Weights of a small transformer language model: 8 heads of 64 (2 for keys and values), vocabulary 32768.
Each number is 128 + 32 x the weight over its row's rms, rounded and kept within 0 to 255. Layers, rows and columns count from 0. Numbers have three digits each. The size before them is the row's rms in percent of the matrix's.

# layer 2 MLP down (transposed), 1344x512, rms 0.174, rows 753-769, columns 128-255
101:123157108144119147162134110092161091118125102139107160136112138119141109149093083148154118144103083135136158203090168136169153125136110102087083121105144110085137097094127118088155144093121146173133111120145082139136181132161160124140134110129048159141170149227213167168135173088120172178100172091113120162172161151188091099109153051059159128106151147142143079108142101124150090131102
096:149113142128099133136124085148090159106136133119094156124092083165134162141137148096139156186105099180105169053140120146126146120123063161131102122128112182176177131104105170104122127179100110209139132130109127135068155088113186118153141088143153102029111105174183147130164073167116165157163096182107125091091052084147129148111074104126098099087089094129117152106133095049150067147145
095:142139088133184130117158093046160145125096132090110094055131097120150139115234058147130155102125061127116156121058141086115085139136106139113158135189179155151118128125096058142186158113080174117124130158165121129101139129082125134094073153158121121143129075087141055148088124168146136064122126085127162115134123102096157126069162083155118179105122169107120125102108097145129086166086
103:130138130098099139124139141087133159090094124146177182138162110164149097171145143159142103075126141122131122140113109119164164080134060118055170105075124087155150151153083097170122167096115173134109109138179159109158106145118129097156104086104139151153115125140121140093124113115116063111129100087158155148142077151123158110177128189190116125148186137121135126173135052104100139119093
098:118110098110109146113074200083125091164169101124106179089120125166165160151149089074145170081054126083113128119146160181130124112167164121114078089134189094077123125133155193098151118122125105141106117107162073163159102092143098128100092149121174125150167159160171159148145123072109100114118126104024112136124113134138163143125127117093131158106140050126069133144167122095199125072161
100:115108192151136151176146155134180131131069114102108144088182143125114126117098179146040099102074116117102082069127148166077136144162121156056151157118164135128143129139094090134178129104056071064117121041079153154159180065104106087128109118126101106154120147093189150130178061108063095132111107188101155188115091117110106178063122146167144124196146103070109130066134116129070123130128
099:162148104134153082117192099134122069123152143168114172175141098084135125172052113067135168135107066177114134043150139150106144111138139108145138112137119155158112111133186116118161100111142122134160132155142120117137106089157134174145087150142147056166140107085115153156159154128087116072159164097102119091155087144137128127109157118112130127135063141108172143115076121148214135135171
101:129135151151147176121106120108151076168103102152158133152157132094074120151104144132111154084122149149171157067145131108137161137112186090156118129165102120090157097100131116086131067079124141121125160145165113136073164151154113193110176116088143110118122167136114070057185152138127138121124110153106150089090150100099164111162114123110128099110117106093099159120134158129147177108136
100:114171157175063090096077124079107067136101141140184092162105109157137185089114113157152106101147104128152131143134168142176151130108167145109143095152118175167144094168095149155165112109138142105144155183168130118172165130105092119085132165136198124164146110107158155104079081158123136117096109157115144163074144104131145143120147133145212111130090144111143099162086110083134152102150
099:140148087091140112081154119134156075145108120115083150105137162130138116185136086156156098136144142093089137191117125133127147129107108118161082134090148118119150177144062143123124116174049100144062130113154179118128069096136170092081149105108132137141154143080156177127119152098146140089110161085134111103165086154109110151135167081116091101144085110131075118126147139177115166125129
092:100168089064160073084100123121088157144121127185104125126137108118094187070106059121089217156159125153151147132103157102166163163139131132141065096156130096115131118121178180145109109111157130104170109100119105151102136102168024098158097087142128157160084110095109113136150084187108119067155059094113147121142125122185136152149137149137129103100120141141159096091096155144091094123184
100:136151092083112132139158129158145159135106094185155083147176137108157050117202121141148105166107106100095149145198132166188122118172087093100129059104109113160090120105037174120106146116120163114100186174177106149114070151141112112133148077112151121143157177144110087120141132108136097099186189099134125116112116175153148097107103094147166113175129109157068120117149127119149048154087
098:129115138106182082101156179115143134105135114103160086064092123165152127172128123098133147132110136118117101146129144157095113118134115132131110151137097167118037158141143119074153139126148137138123123122154152146126055147225129132135121099150141097093124145167168143139112121186079103068097125096169153114126105069058128151132130111132032085061179146173135113182212126154148154207150
101:173092102173141171170165188126177161093127206140091141142123111119100102113099108135121161144144052144159161109070066130149144101076099187130137089122146172144130167157085091100142125119059094180109104123134100116107086102117184139133156113136115083141150071112093128125159119110146109149146091150103143093165142134116092161121132107114163067161126107072145111091201116139160119108110
099:152063111147144141108120107117163103122129117154121112099096194169125145179083112124101156115095128086086149133188110121084113135152074177126199093132178118078108112122084141065130159180097128164119195164123116112090183137164149115132124095194155146109158092183126112131181181101136080100160062093142145072154118112112135077109079124118142134106156146146106109119176128216078107090135
097:133105152116120090164157106146119156172104117131172173169134155165130115148150206176129135167094114127120104181129095048027111141146149128125136110106137142152137143133139140177166124130153176137105100190138144124118167139093099083139133141110161086203144110095126140133144070178069131113120097154146124107200066154187124080169137181153095074133147157140115145170083173123163056086128
100:121137118095084163202160132148186077166102141126203195125119155105095180143142099147157123155108095119154151148138212162119147170116138128117122124154193093111119105154174107151109147126141131180088144143139140146092077166137176123133157112138175158091177122152166104069120128162052135107155054112122156120145168086115203131195139129147141110093138114117147155085121119149113087103154
# layer 2 MLP gate, 1344x512, rms 0.185, rows 754-770, columns 128-255
106:108191145085109178107139149121115115132119111147125105094093148108103106126080190136146102098082238139157127144087120168083104105151134151204147150120137141092143146089117135190093112138156104119107142142124141102097114121175109193071114152127108118136119186141113100133073177159094087133086079153125118171177140110098090075100145161157100115114165116127116125123162118142138166074181
094:089160106114144186153162118158133098147086143173120092136076126100087166092104129091088146142123142130135086117085192134174179100093171156166124151112135174165190051122117138098120190112102077167144210151142113102113107153077104155118138117068136183119167135150136125155130105092099150171130132081152116073183143144180115137127162131133125085124144077137164146132053127124179162124107
094:115108103135149087109115150147161110197156100106142136119132102121178161132102204120095232155185071152105099166144102127144181157103116081108151065117148142143169174082119145102172129079157143069173103110074106111138092176194094134120102109154181108112121095089146130154130131138117146108202168093130168084109138125093135121136120095113119136148125102157114198099117147147152127094078
103:120071117052177159146132192124138062138103090109069138061158094130080155096121135117113109067138089106103113102105137100151140186147136143125043055107138090122147096152142116162132132146129096098157178150142136114133135090144168119107188103137175123158160149102114154190207123110092118121153090146157159093149104136149117129099070160129145086123104128090167162176145193109101134106136
090:158155167138108094100203146143165108166092114144103106110126095165142131122191169140061081112122130164158103143165134120140052115121149115163053151120147129067111114137085127137160098140074141120123037062143136120135231165132145079122112127129172195144160151160115126135157134082101133160116094112147121161151154121132197127132108097120096112145142078135097138121133135182148095138095
098:123097126172140104146146131087152075166107104121103118131151121171159148179101153163139107157048123120100132136128066098132128129086140146153115108142119120167134096070146136150182153171106122144170144110115157121157134147177132144070176188114077094147135097123183082131139185131165105161102127145139136135158090138114147155087124151160169170083159132097133060092115151096101134163121
107:160145130139135229113145063038114154148136112106126114122140144080115130166145166093155170130132094175116109158207126168111117130121148175074144123079123108110105128146151084111125162114112105188094167110184103147173066104110139129085165182148149121145153102166119117155146128131179088110127111149153137103116086115116151090086174100132094071100186110130179098102167145078127058126131
117:128127149141126104153117094098166141158156154116113147162137148130172100085081081199164138182182183100164168119070075097073112072141125067080148151145191138145111100093132095145166152107122198110164176165134099064171071151109127150108082149143146094194068097129144156115124118079174151151110167159146155159179196132097127148213150145109154167051043134162129153157106164174185148105060
092:093079088091151125141149167139066075106108111122124096147160106147095174146132137152090114081084160139123113128151197172152127079098203109091126167084128045157073145144195118171134179140103141132115149114150149139164110086109199134148145137147137083120136077115112130146057115131147115194109133127162114145164088101122063106112084155118080141194132140128171102084081115115092151133160
091:092154117135207128065061104082115158091131098155162149119127169134120130114112115068129135139122094150175145104132153139145140119129126121144108086149151127085133115131168071165139103125129173141146136148104142146128126027049090117067132120102183162048156161115100158122189091135120120102119139129145098087138112145124188138090175139103091155118136102154102176154119100102078128136155
096:126118096135139164143096087121080197135107117109078110194149062161085166161115083079083087092153138111159080106090111104034129135118133100153125167140133079121128144169123028090121106138106112141121099063065104111160135135149136109145127125079115122151143165055127174113152074160073141102108099128176182104087142044154101151133140180141159156086111131173113105112088127153118163139161
101:129139134128107126161107140115175099145156146118164083096161089081118103117128152101091099148113096063132110133180142116077100111088174151088119124185180085149133105098092123161161110117122172100137116152208179153178088119139157118147145142101128093110090147090146141105122080068039101121129137074117046128136187018134149134130134130091112117158135112075108139142112168140189083172085
101:078131142181135130096085162106156137123108123104072158142127154148147105154105141127118098148097188107102184217109171186127144113179161049095154172047105094137167120092115151116117099109169167178114137155119079167114135188129072079147130064080125123197129140163140131145099119180160133145154104104109115062133101136102135134100126104146072134043141093070122050138136123107159160156058
102:146153121106132176160146138132108090102107087111179066075117076138172103162103109106197063074112099145119155077120142087089094139181098104159106103162110188149154098155070173124156071155177074137101162063181082134027167129185149123115137138121145091150185086202136078152176103106136085127108069126160146149169113083125135135182121130128149178133122065174147213095153122158126143071136
108:174109126129104113093172154132116140096144056136188133121130112176221160118115120088130155133121111084173131156113150139089141127134097058067096124120153155137145100144141105115163134163115139118110103123098143133150110141119085149129177125101108166124126088152132141170096107163101121134126121112082065136100137162081092085124124160091158099102129159141160161120183156165156106132049
101:137118144128152137144078115176192126112147104159091184159120143176059143148111124114136133086081054120140168131108208091094118123105128081141147102102059101062105062122160091087081198129126185124117156087160176132149101087110136171201146141162167096150092123166162109151110146118114127136143120150128038163155168098144186125175169097161143147139167150098177163161132068156120136125138
106:092160130167098182147102094177129136126170142034078101110071124087104087151129060127147101141079098122082147113126101092112140141182111126167084132155137163138171102123082155133092114098098171184137114120167136163104116087175094125175138087126081122099172113109168122144140148117144165110184099175152162109123159059128204099151169157143197176107067101172114163092128135192068118135104
# layer 2 MLP up, 1344x512, rms 0.185, rows 754-770, columns 128-255
105:166098124095106135145139130121133106147138108096102110157137138103125076105137113117165121144136172156114075103116117137092098128156051064138134105115149048149111109218110145070083104130116164142101077095114093162093125117107118175097117077127143184117087167100170135109140106129108080170120130157126121130107182133125065054142119111120120124078127149155160047112101114113108092080134
093:144181165130118117141078139114095163153107135107084121159156154137151090134134120224124091128124104151133150101123088104120107176149114164108144207177120114110095152127111092181108148158087121128181098096150169130022152135165157159147041131149147153179127107093079087123113140165161120118070138158130144163122105151147130085102092142187084130131138183126117105152139078165134119140095
097:163046061136094142131142128076126122138105181168115110171183103116111137084161114134124102086071119175159123065155138099203122116130121101122137101096116130121091131131096099174095160090165079089149108126199124127185121136190149132089127161127163119154102085188094135094107128135141201125069182139106175172113180145103100062197161168179117132133121078103154127149155130101142183139160
104:150083176138155136112157130085152122082196158151125106152134119129141091136083141125157127172092141097106142087076135149119109132120117094139128136090115109141112107203113123195126136128115144167195198116140082100153158095117191098126173131153129115074150106135065130139085115158122116142100098073150102093153159109121133158138093123149148087099100094082123139149157148122138062145114
095:101184150104142171156088121118108160097106179096135120058091104144096136004166121106146116131098137122143194123049161066159063087054148093170105104111126142159103118140117149111156141159137156117181160152144073123104122141105147104104150162109113102114154111083188110161100131110128112143078134149103061093160145097113126164118120102118086107129112119114109117127092142159103137145137
101:137118044140111113159106128133132171153090117140150139132173159139172150103115103123133142092052118150123181102081149152101117123102131106132112091130138146172154029156129049141085134113151097134130176093086132082123134073159129102131096094152126159081127113110184107093097150116109168152102110136143185173142194155113112129141089154166132183102126090149144114129176144171132118174141
111:151097148087111165113068091083154118186126092148178078111181117124120152186165106118166129128102146144152105127186095130126182121061168096098210138079152111131098116122108093146129080149055156151120209153203082108093184155112095061126109146118132097179094211176144126126146142125146141120121155114072108096109157118174165116146113142155151119166097064059120159125196157162132158080132
111:149082113089105129074110116143119089109137149158125135138179169156097159044107077162150082116111137168163169116083132133141163121156144108163157060128117163161122140132129103155101161142065140142163113082182118144099109135112107092106152141109149127137121170110052121121121156090153134176137147198123129148140151134130187168095129140098182114125111079111104159110127142130125144162117
099:142075098150095141142102070067139134101167119138114141117104179165128139109095118158083087073122133137127135139157141164154123178150118110148129112071189158130124114090090124108079184136154080123178119105106098108157078115102135162087131167176080055165107160100144150157119094121098130131114126086117117118110056138112177199114108068080169126076081109162140190157181076092179171125176
095:170125119198145180117153143075161156153123039115082167086190128119104099171150187136104122155174065198081109144182106113188132148135092167078155132126142150097152123125051107111170137120127150163125085121148130099106144118081114144103122108108117139177166166133208110147169152113125108172072174154144161109136132136106167130096133134116140107166133120159109164139187115171086145112101
102:159186174132188102082152183131136089065063098112125152124109109131137104102179085155191094154119154128084098122121172104161153117117136044117141076169081126137143113082093181114063083153175137125108155156158102083071097177156086139161133093141127145081128108126169150140118115172125111125169144144117167143131088188103116084188133047097123110195107120141104145082163098161148101072069
098:102113139191151152124052111143121121088102125157172146175124186232157139184110095166146144132181137102141083088114175174075044049152122136123129108138110096078156137140072111153082070185180111139121131058096127091054153155128115154111139104080097105108167172133122141137176086122109145167161123128147085154139144168134112070156184135158135051136147214202119107197132124123107089097188
105:143218128096130088164150177087089114144130152120142108184090075094117091088123135146107148189130083163145128125110164127124095150097111126139130077151109120190140193148159092136090157101130121132048130153128116156101089109103182131132116195181097053105171065083163115101128088158162167137124135074134086140151093124137085144141121127096117175177162129122160152134185139145086140111143
098:110106093096146123116139154155099109158136141109116111120136189133127190128089099129168161102099138091099105065087112170143130106140093165134132118158201117108158157167139086070054140131108123131095095204149115123156149141104163087113142159136127079074178062059124095135123127133131159129098128173130104133129095117105118076129121193125167192191173147175158152109133084150156110132145
103:113111200087119078211112122150065075136104125138149172160183115150150183118111082116155133117109137179140118144146081122043134136152122086089107125131141114202173070152120194153149110184122185178090098074071106108082116143097087173079077138102086147160129086110097115113115081153134125200167077162130097156134130102135129114098116086166185072126126121118162117128149191131111102127111
102:150097103095152175102107120070152042168106122099167157188052130114161153089168133189154116151073104127164081087102102119127149066164107131114129210129173116062162115153139080075104119111114186137142110172135151146174123100146165161131098115136143136119136109181131136146118143120128117047141166088143114070131166065172161137142164065148131134157198103111154104101080113090111155060110
098:094094125123137125146124081161100185146139127077177100131110097079171079146123127138119103163149136132129105111133156126119117089168084151176119155120180189157102104152098145095062112068145115136143141153146145184085098135176135090188142101146087135079144138180187195149150126098133114070181108140193166124111126096108119108168147140175164085097118083112133155129146113156117131159117